Each number is 200 + 20 x the weight over its row's rms, rounded and kept within 0 to 999. Layers, rows and columns count from 0. The size before them is the row's rms in percent of the matrix's.

# layer 14 MLP up, 1024x256, rms 0.052, rows 249-357, columns 64-127
097,192,178,165,213,245,192,235,184,199,209,200,211,224,225,189,158,220,188,154,206,211,205,209,208,177,214,192,229,205,196,206,202,205,181,185,188,182,209,235,218,199,186,216,203,186,232,207,188,200,168,181,180,183,182,176,195,150,247,176,197,187,173,170,176
094,196,206,191,205,221,207,197,193,205,191,221,210,187,200,203,216,191,176,223,191,199,202,195,211,151,217,233,203,203,167,171,202,215,206,186,192,158,201,191,227,228,191,188,194,175,192,223,200,208,209,222,192,183,171,171,165,198,229,197,209,191,206,209,207
109,205,211,212,205,214,166,210,210,190,203,189,222,202,199,245,195,165,167,210,233,242,173,182,228,216,136,150,209,160,212,190,220,186,177,190,173,186,212,190,235,185,174,227,166,218,197,208,228,216,197,217,198,208,173,197,204,193,200,224,219,190,211,223,205
095,256,207,188,187,209,205,212,189,210,181,191,228,205,222,216,220,204,169,188,207,189,209,206,224,188,191,217,169,193,189,199,213,220,176,219,188,195,219,191,150,227,179,180,200,216,197,163,174,214,208,202,202,180,217,235,217,189,181,204,242,224,199,203,224
109,218,203,195,197,197,183,152,207,195,186,214,211,178,174,199,212,213,191,199,215,211,218,187,241,232,175,213,193,221,183,192,180,210,204,194,208,213,201,196,226,223,187,197,190,219,179,244,184,263,165,201,191,221,216,181,175,186,228,228,169,185,224,199,199
104,213,179,177,205,213,229,203,209,189,230,220,191,196,213,213,174,184,164,179,190,171,201,177,230,171,186,190,223,193,183,209,176,207,211,215,212,208,229,197,218,226,182,185,206,216,219,191,215,186,194,189,189,188,207,210,202,174,205,217,221,196,209,216,180
107,186,225,191,207,218,186,188,194,159,193,227,236,184,189,210,198,199,143,204,184,185,213,207,251,234,192,190,207,191,228,195,164,197,214,223,243,197,191,170,185,193,201,248,176,221,208,189,214,219,202,235,217,177,207,178,198,204,175,229,204,231,203,191,181
094,261,215,163,195,226,201,184,199,221,179,207,182,178,246,170,195,229,184,223,230,173,215,187,236,210,235,207,226,254,206,208,205,221,267,200,182,197,204,191,179,215,185,218,196,195,165,175,222,186,212,212,141,190,205,210,221,211,230,217,215,213,206,219,197
103,207,184,195,206,196,212,173,202,187,204,236,225,184,204,221,194,219,172,175,203,198,207,241,194,187,150,245,202,189,216,211,198,208,154,223,197,192,205,211,212,188,169,207,173,192,221,267,196,205,180,188,210,203,215,176,177,177,233,187,213,182,216,210,189
108,201,198,219,218,205,206,196,192,206,214,250,220,214,201,210,169,223,197,209,183,224,265,207,220,218,207,181,195,199,178,193,242,221,156,212,199,176,208,207,207,219,186,204,187,231,199,195,221,188,181,218,196,219,220,185,203,217,198,209,207,174,210,224,216
103,233,218,232,202,174,199,201,201,216,209,221,187,246,210,208,225,177,192,154,200,169,197,183,208,201,165,240,201,145,200,189,180,242,170,243,204,186,177,196,226,219,223,187,167,212,181,189,222,209,197,180,210,175,187,214,154,205,241,209,168,215,189,204,205
105,246,210,230,199,224,181,196,147,211,160,238,206,189,180,225,211,157,191,208,210,195,230,195,203,214,175,153,203,242,214,190,208,194,224,221,190,187,194,218,184,169,166,174,228,252,218,167,211,189,186,179,182,202,194,182,179,185,196,193,208,206,206,187,211
107,210,193,192,173,202,156,171,198,193,191,208,213,197,196,211,221,173,175,180,260,220,212,235,204,203,209,203,182,177,189,191,237,233,219,206,218,187,227,160,202,185,200,219,177,185,211,218,184,221,147,214,216,183,187,187,188,176,218,191,182,185,224,202,200
105,229,191,190,183,221,176,237,186,181,225,202,198,195,207,223,184,227,182,167,224,233,199,198,203,209,209,181,189,186,178,222,193,198,192,229,170,226,210,225,205,245,189,257,188,186,200,196,223,192,183,200,184,220,193,182,217,171,213,229,213,158,212,214,195
103,199,197,210,223,235,195,194,187,175,203,171,195,189,201,195,191,195,186,206,217,192,190,187,220,187,225,172,169,211,220,187,215,184,231,199,219,236,188,216,220,186,200,187,159,178,219,175,216,185,188,201,217,134,184,204,185,198,184,195,206,188,216,201,246
103,200,191,198,183,192,182,230,179,187,186,209,208,198,245,200,197,166,195,242,182,184,214,227,252,229,207,212,193,242,192,217,197,178,210,167,194,223,214,191,216,213,179,222,173,190,217,202,176,215,200,194,162,228,184,184,182,210,183,211,223,186,205,189,222
101,198,230,238,173,207,193,189,202,203,167,225,195,239,233,175,191,165,185,173,225,211,241,190,183,211,220,204,187,211,196,200,233,182,187,214,181,175,195,178,210,203,154,198,159,205,195,182,237,206,210,208,208,195,193,201,183,172,201,201,232,165,201,188,222
099,206,200,171,237,230,217,207,183,172,199,225,219,220,170,176,227,190,183,185,219,211,203,208,183,214,208,183,173,178,197,155,217,213,176,198,168,216,201,208,203,212,193,217,223,207,173,226,199,208,195,198,154,198,220,230,177,191,197,183,195,217,183,194,189
102,220,205,203,211,224,212,200,229,210,179,171,198,190,206,188,188,196,218,189,205,236,197,200,198,211,199,223,206,182,177,211,181,216,205,189,216,236,169,211,210,214,192,250,162,227,211,218,170,198,184,172,163,159,206,185,174,151,196,188,232,206,207,193,203
088,197,212,211,202,177,194,169,200,192,215,208,189,228,216,164,191,186,205,201,201,185,194,198,218,208,171,212,204,219,179,164,168,214,206,167,187,201,253,182,166,225,185,216,212,251,214,200,177,190,209,231,211,219,191,208,201,236,196,190,198,207,196,186,191
098,202,185,200,238,212,215,203,192,163,185,201,204,209,208,190,178,189,216,208,216,191,242,216,198,194,185,223,234,231,218,193,211,181,217,177,175,168,183,182,233,175,198,223,216,173,206,200,207,226,194,201,213,176,186,211,222,154,200,211,207,194,188,205,195
097,211,254,220,214,179,221,213,172,208,209,189,198,233,182,200,176,218,201,170,192,168,216,242,202,217,176,218,169,224,192,195,211,195,207,236,197,171,174,188,193,221,207,178,138,194,201,210,208,204,202,190,199,179,218,181,167,197,197,186,201,174,199,206,213
096,248,186,225,205,204,189,200,189,208,213,177,203,180,190,211,196,186,189,181,199,208,201,190,202,178,192,243,175,182,174,181,223,220,203,213,207,186,210,205,206,214,231,203,197,162,207,225,176,221,178,230,193,217,229,208,207,206,186,223,200,211,175,214,239
094,182,198,162,217,221,195,189,223,234,194,229,191,212,208,213,199,205,188,192,238,211,189,202,185,182,174,201,203,208,216,175,229,214,202,187,211,195,216,186,194,199,186,215,229,242,148,203,258,220,188,193,173,239,195,194,172,191,209,204,163,162,193,182,231
098,219,215,200,171,204,202,197,194,187,182,190,176,213,204,224,212,203,153,181,192,181,195,190,219,203,196,216,187,188,213,224,173,212,182,193,175,221,206,220,200,197,206,195,213,235,212,150,179,227,209,218,190,155,218,218,192,191,216,173,203,202,216,192,233
110,184,235,197,200,222,197,200,186,209,224,198,253,203,211,192,164,189,228,202,204,194,214,199,228,247,211,191,182,229,217,188,201,188,178,214,186,219,186,202,178,192,202,219,169,204,198,200,241,184,214,173,190,184,233,169,170,186,192,219,225,211,219,205,203
097,233,206,199,180,173,202,212,192,157,188,181,210,223,197,208,206,199,185,180,205,195,207,191,213,209,206,190,195,214,214,207,247,185,229,196,223,214,204,225,257,184,196,235,193,216,169,180,223,220,203,175,208,207,192,196,208,186,180,196,171,197,197,203,251
086,209,205,191,205,189,237,213,202,165,198,178,230,248,255,206,216,195,211,168,204,148,231,189,221,243,231,191,223,193,241,199,216,189,207,182,201,173,178,187,258,190,190,221,233,180,187,214,220,215,205,215,153,222,183,208,198,211,210,187,186,218,218,225,208
097,199,225,195,203,197,226,191,169,206,210,170,208,224,198,192,205,215,212,172,207,221,181,203,201,207,159,208,208,223,214,169,216,215,189,187,175,190,204,188,189,204,204,219,213,208,190,184,197,198,188,135,210,206,216,148,191,190,202,214,218,216,214,223,192
092,206,192,210,179,191,223,202,193,160,182,182,212,199,224,238,179,206,201,178,197,189,203,224,199,197,199,159,235,179,180,175,188,192,164,205,184,184,189,222,196,210,189,231,179,162,227,155,192,177,169,202,216,185,178,204,194,215,199,205,217,184,211,182,219
105,175,237,216,185,225,176,185,173,219,191,199,223,194,207,185,193,197,203,229,207,218,181,213,214,232,205,174,174,212,193,160,207,248,166,195,165,192,224,215,197,189,217,179,171,193,155,233,212,201,196,192,201,210,217,213,201,192,200,196,188,178,216,190,203
099,220,209,212,207,214,198,148,190,178,171,196,190,178,189,207,192,199,148,196,188,158,201,190,169,218,200,184,245,224,194,212,194,212,191,178,187,176,209,205,216,188,209,199,211,234,175,178,184,220,234,198,172,176,201,152,210,156,184,183,232,201,221,203,202
102,194,216,195,223,198,218,207,184,211,198,200,184,218,182,200,197,204,192,194,209,210,208,194,211,183,193,193,173,186,197,224,218,195,228,209,203,169,203,203,213,190,213,201,181,184,187,205,203,219,244,162,210,197,169,212,192,177,216,174,213,203,184,165,225
106,224,200,187,177,217,165,196,189,216,184,215,165,190,218,186,216,171,209,200,221,224,205,222,224,228,228,223,216,200,173,156,234,194,202,227,196,202,179,219,260,184,197,184,188,207,156,184,200,207,233,188,188,193,221,210,203,188,220,218,179,196,217,186,230
109,234,189,181,211,189,186,215,221,189,209,225,187,198,211,176,187,205,194,204,195,157,222,185,192,186,180,205,215,220,188,174,227,204,206,223,207,160,226,205,199,196,203,222,232,195,193,232,235,207,182,190,177,171,245,214,178,198,196,233,187,173,213,201,231
100,213,164,206,191,203,186,183,210,165,190,211,227,190,172,204,231,179,186,208,229,175,197,229,216,212,185,226,213,166,227,211,181,216,166,206,188,226,193,217,204,189,184,198,214,216,177,199,207,188,165,225,226,203,240,210,209,188,187,200,189,178,207,181,221
098,196,199,193,163,208,193,207,187,188,187,192,213,178,214,185,234,205,204,215,233,188,175,200,241,207,200,196,176,202,173,167,197,193,187,199,181,221,214,167,188,225,213,216,199,209,208,194,197,186,221,212,232,194,188,185,221,165,180,229,197,228,182,199,226
096,199,216,214,208,198,203,202,185,178,233,216,197,187,225,194,195,163,203,220,206,207,224,184,207,171,199,195,196,180,181,193,207,177,190,249,192,195,219,191,185,208,149,221,206,211,186,189,188,175,169,187,193,204,213,206,215,221,200,239,219,187,182,196,188
098,214,205,195,196,194,188,167,202,219,207,200,244,206,220,186,217,215,196,211,226,194,207,155,171,195,220,214,181,244,182,207,184,191,219,175,209,213,184,220,217,170,192,239,204,203,200,255,213,221,189,233,191,203,212,175,227,191,227,191,169,189,209,220,204
107,225,212,207,197,180,183,180,201,174,188,209,199,214,200,199,210,211,162,179,221,191,199,189,214,212,220,200,242,209,199,174,260,209,184,192,157,178,248,231,197,228,234,170,203,198,165,190,184,238,198,201,160,193,218,186,227,187,228,210,214,228,245,183,252
105,223,192,202,204,186,205,206,164,183,199,196,184,211,198,205,177,182,203,166,205,195,187,208,203,194,210,203,171,235,186,177,184,192,192,194,166,221,185,215,220,230,184,183,190,186,201,253,178,186,168,171,190,193,197,168,207,168,214,213,220,188,220,185,198
092,199,158,190,216,205,204,182,204,190,214,197,191,227,185,167,162,183,218,229,200,182,185,180,210,192,201,211,142,173,211,157,197,188,249,208,210,180,206,175,188,199,183,195,225,186,200,188,258,163,217,183,199,201,228,188,216,178,196,209,192,207,215,186,235
093,197,211,230,186,180,190,228,169,225,210,172,210,195,186,231,194,176,212,171,179,195,194,211,187,207,223,186,232,179,201,194,187,203,172,231,132,208,209,179,209,215,209,210,198,190,166,193,230,199,224,170,214,210,201,194,188,184,191,218,208,209,204,186,226
097,231,179,190,180,226,178,203,180,204,194,206,220,192,196,172,174,169,177,229,177,177,195,187,205,194,192,229,192,179,246,229,224,176,202,219,179,234,180,199,240,220,197,225,178,200,175,184,193,196,183,200,181,210,211,208,199,189,206,210,218,195,198,227,197
090,218,218,200,144,189,211,204,223,194,165,209,200,232,207,217,197,173,174,200,181,194,211,200,218,209,201,162,180,199,202,183,184,188,183,228,215,214,199,197,190,208,212,204,190,209,175,202,208,187,189,182,181,231,225,227,194,173,182,210,181,197,200,216,196
107,225,210,201,196,183,164,209,203,211,184,207,189,220,221,204,192,174,190,208,202,207,184,219,212,211,171,238,234,220,189,196,190,217,214,206,190,183,186,157,201,179,165,201,205,216,192,233,198,216,189,212,182,183,192,190,165,196,200,187,220,238,176,195,183
108,184,176,197,208,183,219,233,209,187,190,199,206,194,217,221,202,193,185,225,165,221,236,209,196,266,167,191,182,195,201,197,218,194,214,217,204,218,186,172,201,203,218,223,199,189,170,216,192,199,204,209,183,202,229,182,199,215,214,211,204,190,186,200,184
100,172,199,208,224,181,201,199,197,194,150,218,239,200,212,207,198,180,209,169,203,195,231,185,196,229,199,211,232,214,192,204,198,201,197,201,180,218,183,172,186,199,191,185,196,202,177,173,225,172,231,151,179,210,176,221,183,180,214,191,170,165,202,194,187
099,192,200,175,215,212,198,189,189,232,200,177,223,196,212,187,180,171,184,155,198,213,201,176,216,211,180,183,190,196,208,188,216,188,234,208,218,181,199,185,220,211,182,190,213,218,155,178,188,203,188,188,211,192,232,198,193,199,224,199,212,176,189,171,209
089,179,228,184,220,170,224,214,207,214,190,162,183,213,205,210,193,205,212,188,204,197,241,200,246,181,190,210,206,220,210,193,194,247,189,185,194,203,234,158,196,191,183,194,202,200,209,147,219,191,189,202,182,216,198,213,216,214,222,208,218,206,197,203,169
097,206,186,222,205,189,187,178,201,206,182,200,221,208,189,226,170,213,190,205,182,203,206,177,243,206,191,162,220,151,189,219,220,183,212,214,194,210,207,200,185,197,206,186,188,226,194,194,208,213,190,176,204,177,191,198,191,172,236,198,195,207,230,230,220
098,199,230,229,195,203,186,181,192,210,147,231,218,200,188,164,208,222,214,175,201,199,192,219,221,222,207,211,176,230,188,188,204,214,201,188,136,189,224,186,193,219,204,207,190,213,186,221,249,202,217,172,222,185,227,193,182,194,211,227,223,191,222,158,200
099,192,198,223,196,194,201,202,193,216,204,191,183,191,203,204,188,156,209,199,228,213,200,224,196,230,198,178,180,229,198,204,242,241,174,176,221,194,239,203,219,217,196,196,205,195,194,206,210,276,198,183,203,180,216,196,211,215,212,208,195,144,222,223,195
104,169,193,224,202,203,197,197,191,173,201,174,181,186,216,204,213,198,191,148,183,199,209,177,197,202,230,185,224,188,185,202,177,211,139,218,193,193,233,205,191,185,184,238,188,193,177,206,245,200,170,209,231,221,186,182,213,200,213,211,227,173,205,187,210
108,240,196,205,209,174,188,198,196,220,180,215,240,224,188,183,193,173,240,182,185,201,210,220,198,177,215,187,220,185,204,211,216,202,193,211,165,181,161,207,211,206,202,214,200,227,207,186,218,189,221,192,181,179,203,189,183,168,212,193,190,177,194,218,218
100,197,231,191,251,232,178,196,203,188,215,224,215,184,201,166,222,209,178,187,212,197,237,194,208,222,197,179,168,205,221,139,223,201,190,232,173,207,226,199,228,226,187,211,192,215,165,180,198,197,195,182,181,227,216,185,188,198,188,227,156,227,217,197,177
100,198,232,261,166,190,200,208,190,208,207,216,190,195,209,226,215,204,228,223,215,231,203,188,231,192,198,203,191,227,169,205,161,212,224,182,180,189,193,190,218,188,172,201,188,218,166,211,209,217,215,176,226,201,192,206,179,233,192,174,188,200,208,228,212
095,207,194,236,203,193,194,206,187,190,179,235,221,204,232,197,211,205,203,215,229,157,179,232,178,223,176,184,210,230,231,190,193,179,160,197,161,223,257,205,222,213,227,241,196,186,189,176,193,205,162,154,182,199,194,199,193,211,217,224,204,222,181,207,228
102,224,204,182,212,217,234,191,219,160,183,176,200,196,222,170,202,185,207,179,222,166,214,189,186,229,216,204,207,201,189,145,209,178,171,204,193,161,177,202,207,239,185,200,201,196,178,188,190,180,202,189,197,157,193,180,170,194,189,215,202,214,197,217,195
088,228,233,200,185,208,206,192,183,201,159,200,192,237,213,235,195,168,189,157,189,188,179,212,190,197,194,218,166,186,183,183,189,186,168,195,207,215,195,197,237,195,211,199,187,225,208,195,169,205,242,183,190,207,208,195,191,203,214,178,201,185,186,182,193
096,224,214,203,188,206,199,206,210,197,186,201,197,206,203,206,218,220,213,204,218,193,192,151,208,210,212,215,204,216,167,176,210,195,176,199,212,234,197,203,209,222,198,220,205,190,193,212,199,173,172,206,185,168,232,216,203,199,192,211,198,190,200,180,245
100,209,188,221,238,181,221,201,161,213,202,189,202,210,169,185,204,201,163,218,198,185,212,210,195,213,194,176,166,191,224,204,169,220,219,213,198,178,196,170,185,204,184,243,246,194,190,201,209,220,183,184,175,219,185,191,200,187,230,188,234,202,231,206,196
096,230,201,235,227,196,212,200,188,217,204,178,231,214,209,194,206,184,190,207,192,192,216,193,186,251,165,225,205,215,222,202,254,227,206,220,167,201,228,190,212,181,210,184,217,192,175,222,193,192,221,213,196,165,211,203,208,198,208,188,216,183,196,213,195
106,198,192,208,225,223,197,214,201,211,186,213,239,221,200,184,215,162,225,153,195,218,227,162,261,187,190,200,233,215,189,162,220,190,204,237,161,203,165,198,211,226,193,192,161,245,148,172,203,244,198,177,197,194,209,196,218,182,196,189,182,185,205,174,232
097,190,187,204,198,200,191,200,182,211,206,179,206,228,155,224,168,194,193,187,195,171,228,179,215,181,172,215,177,198,179,202,159,225,217,203,199,186,199,187,217,197,199,199,195,206,205,157,196,151,222,222,217,215,181,195,217,195,211,188,211,198,188,250,209
096,179,197,171,189,237,218,189,208,183,192,210,220,211,211,230,173,201,213,165,222,166,214,202,222,198,223,205,205,187,232,180,160,194,201,216,199,197,199,213,185,149,200,184,170,233,215,176,193,186,210,191,217,193,201,167,192,167,209,195,195,209,198,218,202
099,233,179,180,228,191,207,192,201,167,180,181,229,197,212,202,178,226,202,177,199,212,183,227,207,202,211,180,146,216,218,199,186,222,219,218,175,188,208,205,248,199,165,232,209,209,181,197,153,201,168,184,194,217,174,176,195,155,183,181,236,195,203,197,207
089,205,198,195,185,207,203,209,193,169,243,198,209,222,204,228,187,215,159,207,181,190,206,195,210,198,208,209,193,172,210,190,225,195,247,210,196,186,196,183,186,200,197,210,149,188,183,198,203,230,189,178,190,185,197,201,178,188,231,187,170,165,210,179,207
096,202,194,187,162,210,215,218,198,156,197,210,232,219,206,204,184,197,224,194,197,210,224,207,208,229,210,218,187,216,169,192,197,205,236,183,182,200,201,214,223,212,184,190,229,179,161,198,285,193,226,224,213,198,151,218,166,225,209,182,202,204,193,189,212
100,198,179,202,196,231,199,212,194,196,211,228,202,182,196,212,177,222,192,199,223,196,213,177,189,216,223,191,187,204,206,195,182,209,200,186,184,203,191,197,227,208,177,181,219,209,202,185,197,184,197,215,184,155,212,183,212,171,219,188,217,160,193,170,199
100,205,236,183,230,180,213,198,206,143,182,204,217,209,226,230,216,172,186,188,198,227,226,221,221,210,152,154,202,206,197,215,189,204,226,213,186,213,210,182,193,165,175,218,188,181,195,197,214,243,207,202,176,208,210,193,171,182,199,181,198,194,194,261,218
100,216,188,225,188,204,156,178,167,149,209,211,235,232,193,219,232,150,202,176,193,211,197,200,232,214,201,174,216,165,175,193,240,193,182,223,204,205,208,220,217,208,201,240,176,195,175,218,221,173,192,226,184,218,197,186,182,213,179,155,199,198,155,183,192
099,223,237,184,198,203,213,151,198,201,193,217,227,203,211,207,221,211,170,226,202,211,236,213,182,245,190,200,163,180,200,189,203,205,210,204,187,202,180,205,235,179,185,185,205,194,216,199,185,222,211,211,163,210,203,171,190,196,154,214,208,196,214,236,236
096,193,207,230,188,191,183,186,184,168,207,200,191,236,210,213,161,208,232,211,190,211,204,195,204,206,190,204,195,209,199,197,171,217,215,218,175,205,162,197,192,218,162,235,212,216,182,241,206,201,205,193,213,185,205,185,190,215,215,184,197,181,176,206,209
102,210,216,228,204,178,170,213,203,198,194,185,213,233,213,220,200,181,195,193,232,198,245,183,184,196,225,173,216,164,204,239,182,204,183,192,207,205,206,162,204,227,223,198,197,211,165,211,147,209,149,211,214,179,151,196,220,206,206,214,169,169,183,214,209
107,184,163,175,200,222,200,219,178,212,206,176,216,203,213,177,198,201,195,211,196,208,183,239,212,189,205,210,217,200,194,179,195,219,183,220,195,201,207,179,223,186,225,236,225,183,174,172,216,190,200,184,186,220,160,191,158,197,203,238,217,189,215,220,207
089,195,171,157,164,221,189,185,189,163,215,192,194,201,187,165,247,202,209,200,183,217,200,208,203,217,185,223,209,195,202,224,216,191,190,173,164,179,224,153,206,236,207,213,197,217,173,164,200,177,165,191,202,216,194,241,151,233,224,189,180,183,199,198,240
103,230,192,215,209,190,177,208,220,167,177,212,230,213,210,191,208,179,191,189,181,208,209,213,201,226,223,192,194,190,214,190,243,223,222,230,198,205,174,190,225,231,267,214,183,198,188,211,206,211,216,204,174,178,210,169,155,219,190,192,187,185,196,175,206
096,205,213,207,159,163,204,203,146,186,242,191,203,179,215,237,209,204,200,200,195,161,210,203,175,171,215,209,196,188,177,202,230,184,210,189,194,189,204,206,183,209,200,219,184,175,168,235,206,193,198,194,173,193,205,193,187,205,174,201,228,200,209,193,189
095,195,204,213,179,192,196,183,235,192,219,188,250,208,203,179,173,164,181,174,213,183,195,202,232,229,185,170,173,173,198,217,221,247,206,239,198,206,222,189,215,214,169,202,211,177,196,154,185,242,202,206,191,175,214,199,211,192,207,200,172,211,201,211,209
109,198,174,217,204,205,206,208,143,217,205,182,226,198,208,206,203,200,185,176,212,190,191,225,243,234,189,210,148,193,193,182,193,214,194,191,178,200,216,193,225,204,208,204,189,194,146,202,217,239,197,201,164,228,208,186,203,155,222,188,195,208,209,174,211
116,184,174,223,180,211,163,190,172,215,173,211,235,216,186,201,184,202,192,193,217,189,221,213,203,245,210,216,207,182,185,144,227,222,215,221,215,204,232,199,201,190,199,206,184,199,203,224,229,211,177,212,193,174,183,218,216,182,240,147,234,187,224,232,213
090,190,231,197,186,192,219,219,190,184,196,202,211,232,189,223,182,181,204,191,170,207,187,193,198,200,199,214,234,218,179,168,196,226,231,205,207,168,219,199,194,219,171,219,195,196,185,207,190,255,201,190,184,162,194,181,175,199,227,177,225,181,228,172,197
123,202,200,210,214,217,160,214,187,191,205,215,206,189,219,201,168,188,200,195,210,213,198,216,209,208,182,200,176,199,188,189,215,211,157,225,165,212,205,175,219,207,209,234,163,221,175,203,203,239,187,166,206,178,223,197,165,203,238,222,181,217,183,207,230
099,178,200,207,203,175,197,211,196,223,229,210,178,206,208,225,163,228,192,215,216,157,207,233,203,196,189,209,224,215,229,185,226,212,188,226,203,181,143,229,207,209,172,198,209,186,201,209,196,222,185,168,208,192,214,212,219,177,228,221,223,192,212,209,211
098,235,187,225,217,201,221,183,211,171,187,223,228,206,184,194,196,201,207,200,235,197,204,217,211,182,199,208,204,202,201,180,186,204,186,241,146,180,190,209,181,221,192,225,196,177,185,202,173,217,215,167,187,209,235,188,181,167,243,221,184,219,245,202,188
105,189,214,188,205,215,221,229,184,198,183,203,194,225,219,180,188,149,205,181,232,208,214,193,184,188,212,201,169,244,204,195,218,218,195,235,200,200,220,201,205,215,169,228,209,229,177,220,206,171,177,229,170,224,188,167,188,192,206,199,193,192,224,187,208
092,211,230,213,182,226,167,242,164,188,248,226,204,232,225,220,190,197,213,198,202,212,202,217,241,200,181,210,200,217,214,172,188,202,210,209,189,206,206,215,215,218,155,199,193,206,178,201,172,190,205,188,186,193,198,170,205,195,211,198,215,193,230,208,199
105,223,207,207,201,230,195,202,193,170,180,229,238,203,177,225,186,235,197,215,207,182,198,191,163,229,190,210,198,174,169,181,216,179,195,188,191,185,191,189,233,177,213,210,173,224,227,158,165,206,246,248,201,215,199,186,215,185,221,182,227,181,221,201,200
101,200,231,228,176,189,184,195,183,167,176,197,201,226,190,202,189,182,186,211,216,206,206,207,217,203,170,225,186,201,211,170,202,204,210,200,189,223,188,215,212,185,214,220,178,210,231,167,159,204,194,208,186,199,235,229,218,203,208,191,179,187,216,225,174
096,216,183,194,175,190,195,193,175,219,193,222,226,201,217,216,199,199,233,188,179,178,210,233,211,185,169,210,171,197,195,207,193,189,215,181,175,195,199,221,190,192,208,193,206,248,200,214,170,207,220,176,210,199,216,163,206,210,194,204,209,168,229,213,193
101,202,198,207,186,181,177,233,186,160,211,214,223,208,194,190,199,185,199,216,220,200,197,176,220,218,186,185,185,186,253,209,225,195,172,219,194,232,177,182,196,210,223,255,199,204,190,234,214,239,218,204,194,172,214,206,187,200,206,206,229,232,188,217,194
089,236,215,201,220,227,200,207,185,212,183,245,180,201,206,210,198,181,195,163,222,184,209,211,207,221,221,218,191,232,196,222,192,212,217,191,217,171,206,226,192,210,210,243,201,190,193,194,206,205,199,189,195,204,238,214,196,177,187,222,198,208,185,203,219
095,204,189,219,182,184,182,185,194,175,196,171,217,202,167,231,173,175,206,202,194,222,190,194,201,214,183,182,172,260,202,209,173,177,244,210,220,190,194,208,181,190,179,176,198,217,169,230,200,227,177,219,186,198,181,217,176,224,215,177,179,142,186,181,206
113,212,197,218,213,215,157,188,179,183,195,209,198,208,226,211,207,171,186,220,220,185,205,189,201,209,191,201,194,190,218,182,194,215,203,232,205,192,223,209,182,178,154,209,210,159,201,187,227,192,166,194,179,186,183,198,199,192,205,210,202,192,161,209,246
101,173,201,224,170,217,196,176,196,182,182,191,225,224,187,182,204,198,177,211,192,176,193,156,212,200,207,209,172,191,173,179,174,251,194,188,202,218,210,184,251,196,233,182,200,182,191,194,244,198,199,172,181,182,220,217,188,203,205,178,226,167,219,179,208
110,171,218,202,195,213,221,168,212,214,200,224,203,181,214,208,213,205,156,207,230,191,207,238,207,227,148,206,211,178,196,211,196,205,185,168,182,222,210,220,198,216,215,203,143,208,198,223,189,175,181,205,215,194,193,180,212,150,211,182,175,213,187,201,222
097,210,207,221,185,188,197,180,181,191,218,220,172,229,174,192,155,174,196,221,232,168,235,185,212,200,179,201,200,203,191,187,211,178,199,246,205,225,208,179,207,192,173,190,211,185,212,190,193,180,198,176,173,211,210,214,203,210,204,176,203,188,224,227,193
096,227,188,203,179,196,173,221,194,184,221,202,206,210,217,212,175,204,213,161,196,181,237,179,202,197,192,191,218,176,225,186,234,179,233,230,180,183,206,210,240,219,204,235,192,182,175,210,207,200,179,218,190,187,217,200,181,166,252,196,167,220,229,190,174
096,193,185,207,218,205,177,154,202,168,181,226,214,214,203,201,190,164,206,206,203,204,193,251,218,193,204,219,206,195,201,196,185,180,234,214,194,169,199,231,204,199,196,220,194,184,212,185,221,209,224,220,202,219,200,186,209,222,226,187,233,190,226,209,206
099,179,210,223,216,190,184,193,195,202,209,211,208,189,208,187,189,222,205,222,213,204,190,221,213,199,196,230,154,188,162,217,215,181,180,248,137,210,192,202,236,208,228,195,202,212,196,176,193,180,205,183,192,200,215,150,212,185,207,218,210,203,216,194,203
100,225,179,197,227,246,205,211,202,212,169,178,192,204,178,191,186,200,194,205,205,202,210,223,191,224,181,206,192,157,164,166,205,198,215,199,175,193,223,239,216,208,237,199,212,201,181,190,202,161,214,180,182,154,218,193,178,166,224,181,173,207,220,240,195
103,190,207,238,190,223,235,224,149,211,192,206,207,217,190,192,215,234,163,189,228,179,202,203,239,215,182,196,178,183,187,193,201,223,183,201,173,227,170,219,199,191,206,205,206,225,198,176,222,198,196,194,215,177,203,201,199,194,219,214,209,229,180,259,234
098,227,173,217,253,201,188,212,182,189,215,225,213,217,213,209,196,205,183,223,218,197,207,180,175,188,198,193,207,182,204,176,176,219,198,206,175,214,235,173,176,208,179,206,208,231,189,204,207,184,171,181,136,195,188,191,191,190,213,188,211,179,225,170,185
101,194,198,196,160,197,172,174,216,183,186,197,195,185,225,213,198,216,212,246,184,201,221,178,204,209,155,222,221,218,203,159,220,208,192,250,209,183,239,181,189,205,203,232,205,196,194,223,206,210,177,200,162,223,208,213,176,199,195,241,175,226,201,220,218
094,207,214,206,192,217,175,186,206,189,171,199,215,213,173,184,215,167,209,183,205,216,216,219,205,178,174,185,173,164,190,214,201,198,246,182,204,205,208,172,218,215,212,210,207,201,195,216,203,218,244,187,188,222,207,194,212,216,226,159,237,186,181,196,191
102,179,212,201,166,218,171,226,221,166,164,194,188,222,191,216,183,181,179,224,201,206,189,219,219,208,233,191,185,181,172,157,176,213,172,219,153,216,183,146,205,206,149,252,198,226,203,204,219,240,173,179,205,175,183,211,195,177,187,203,197,203,208,219,231
094,216,228,228,178,196,167,200,232,225,228,165,183,230,233,232,197,184,217,212,213,202,243,179,214,229,172,193,223,169,217,203,200,190,186,203,192,189,184,209,187,246,176,190,224,208,181,182,196,162,166,184,187,243,218,189,173,208,220,194,184,210,231,173,221
103,220,210,191,206,200,179,178,202,219,192,197,189,186,235,205,194,232,224,205,197,206,221,166,221,216,229,177,198,198,245,211,186,217,206,191,180,227,238,199,201,195,210,211,195,216,242,198,210,203,178,198,162,185,175,160,209,175,175,227,204,158,196,202,190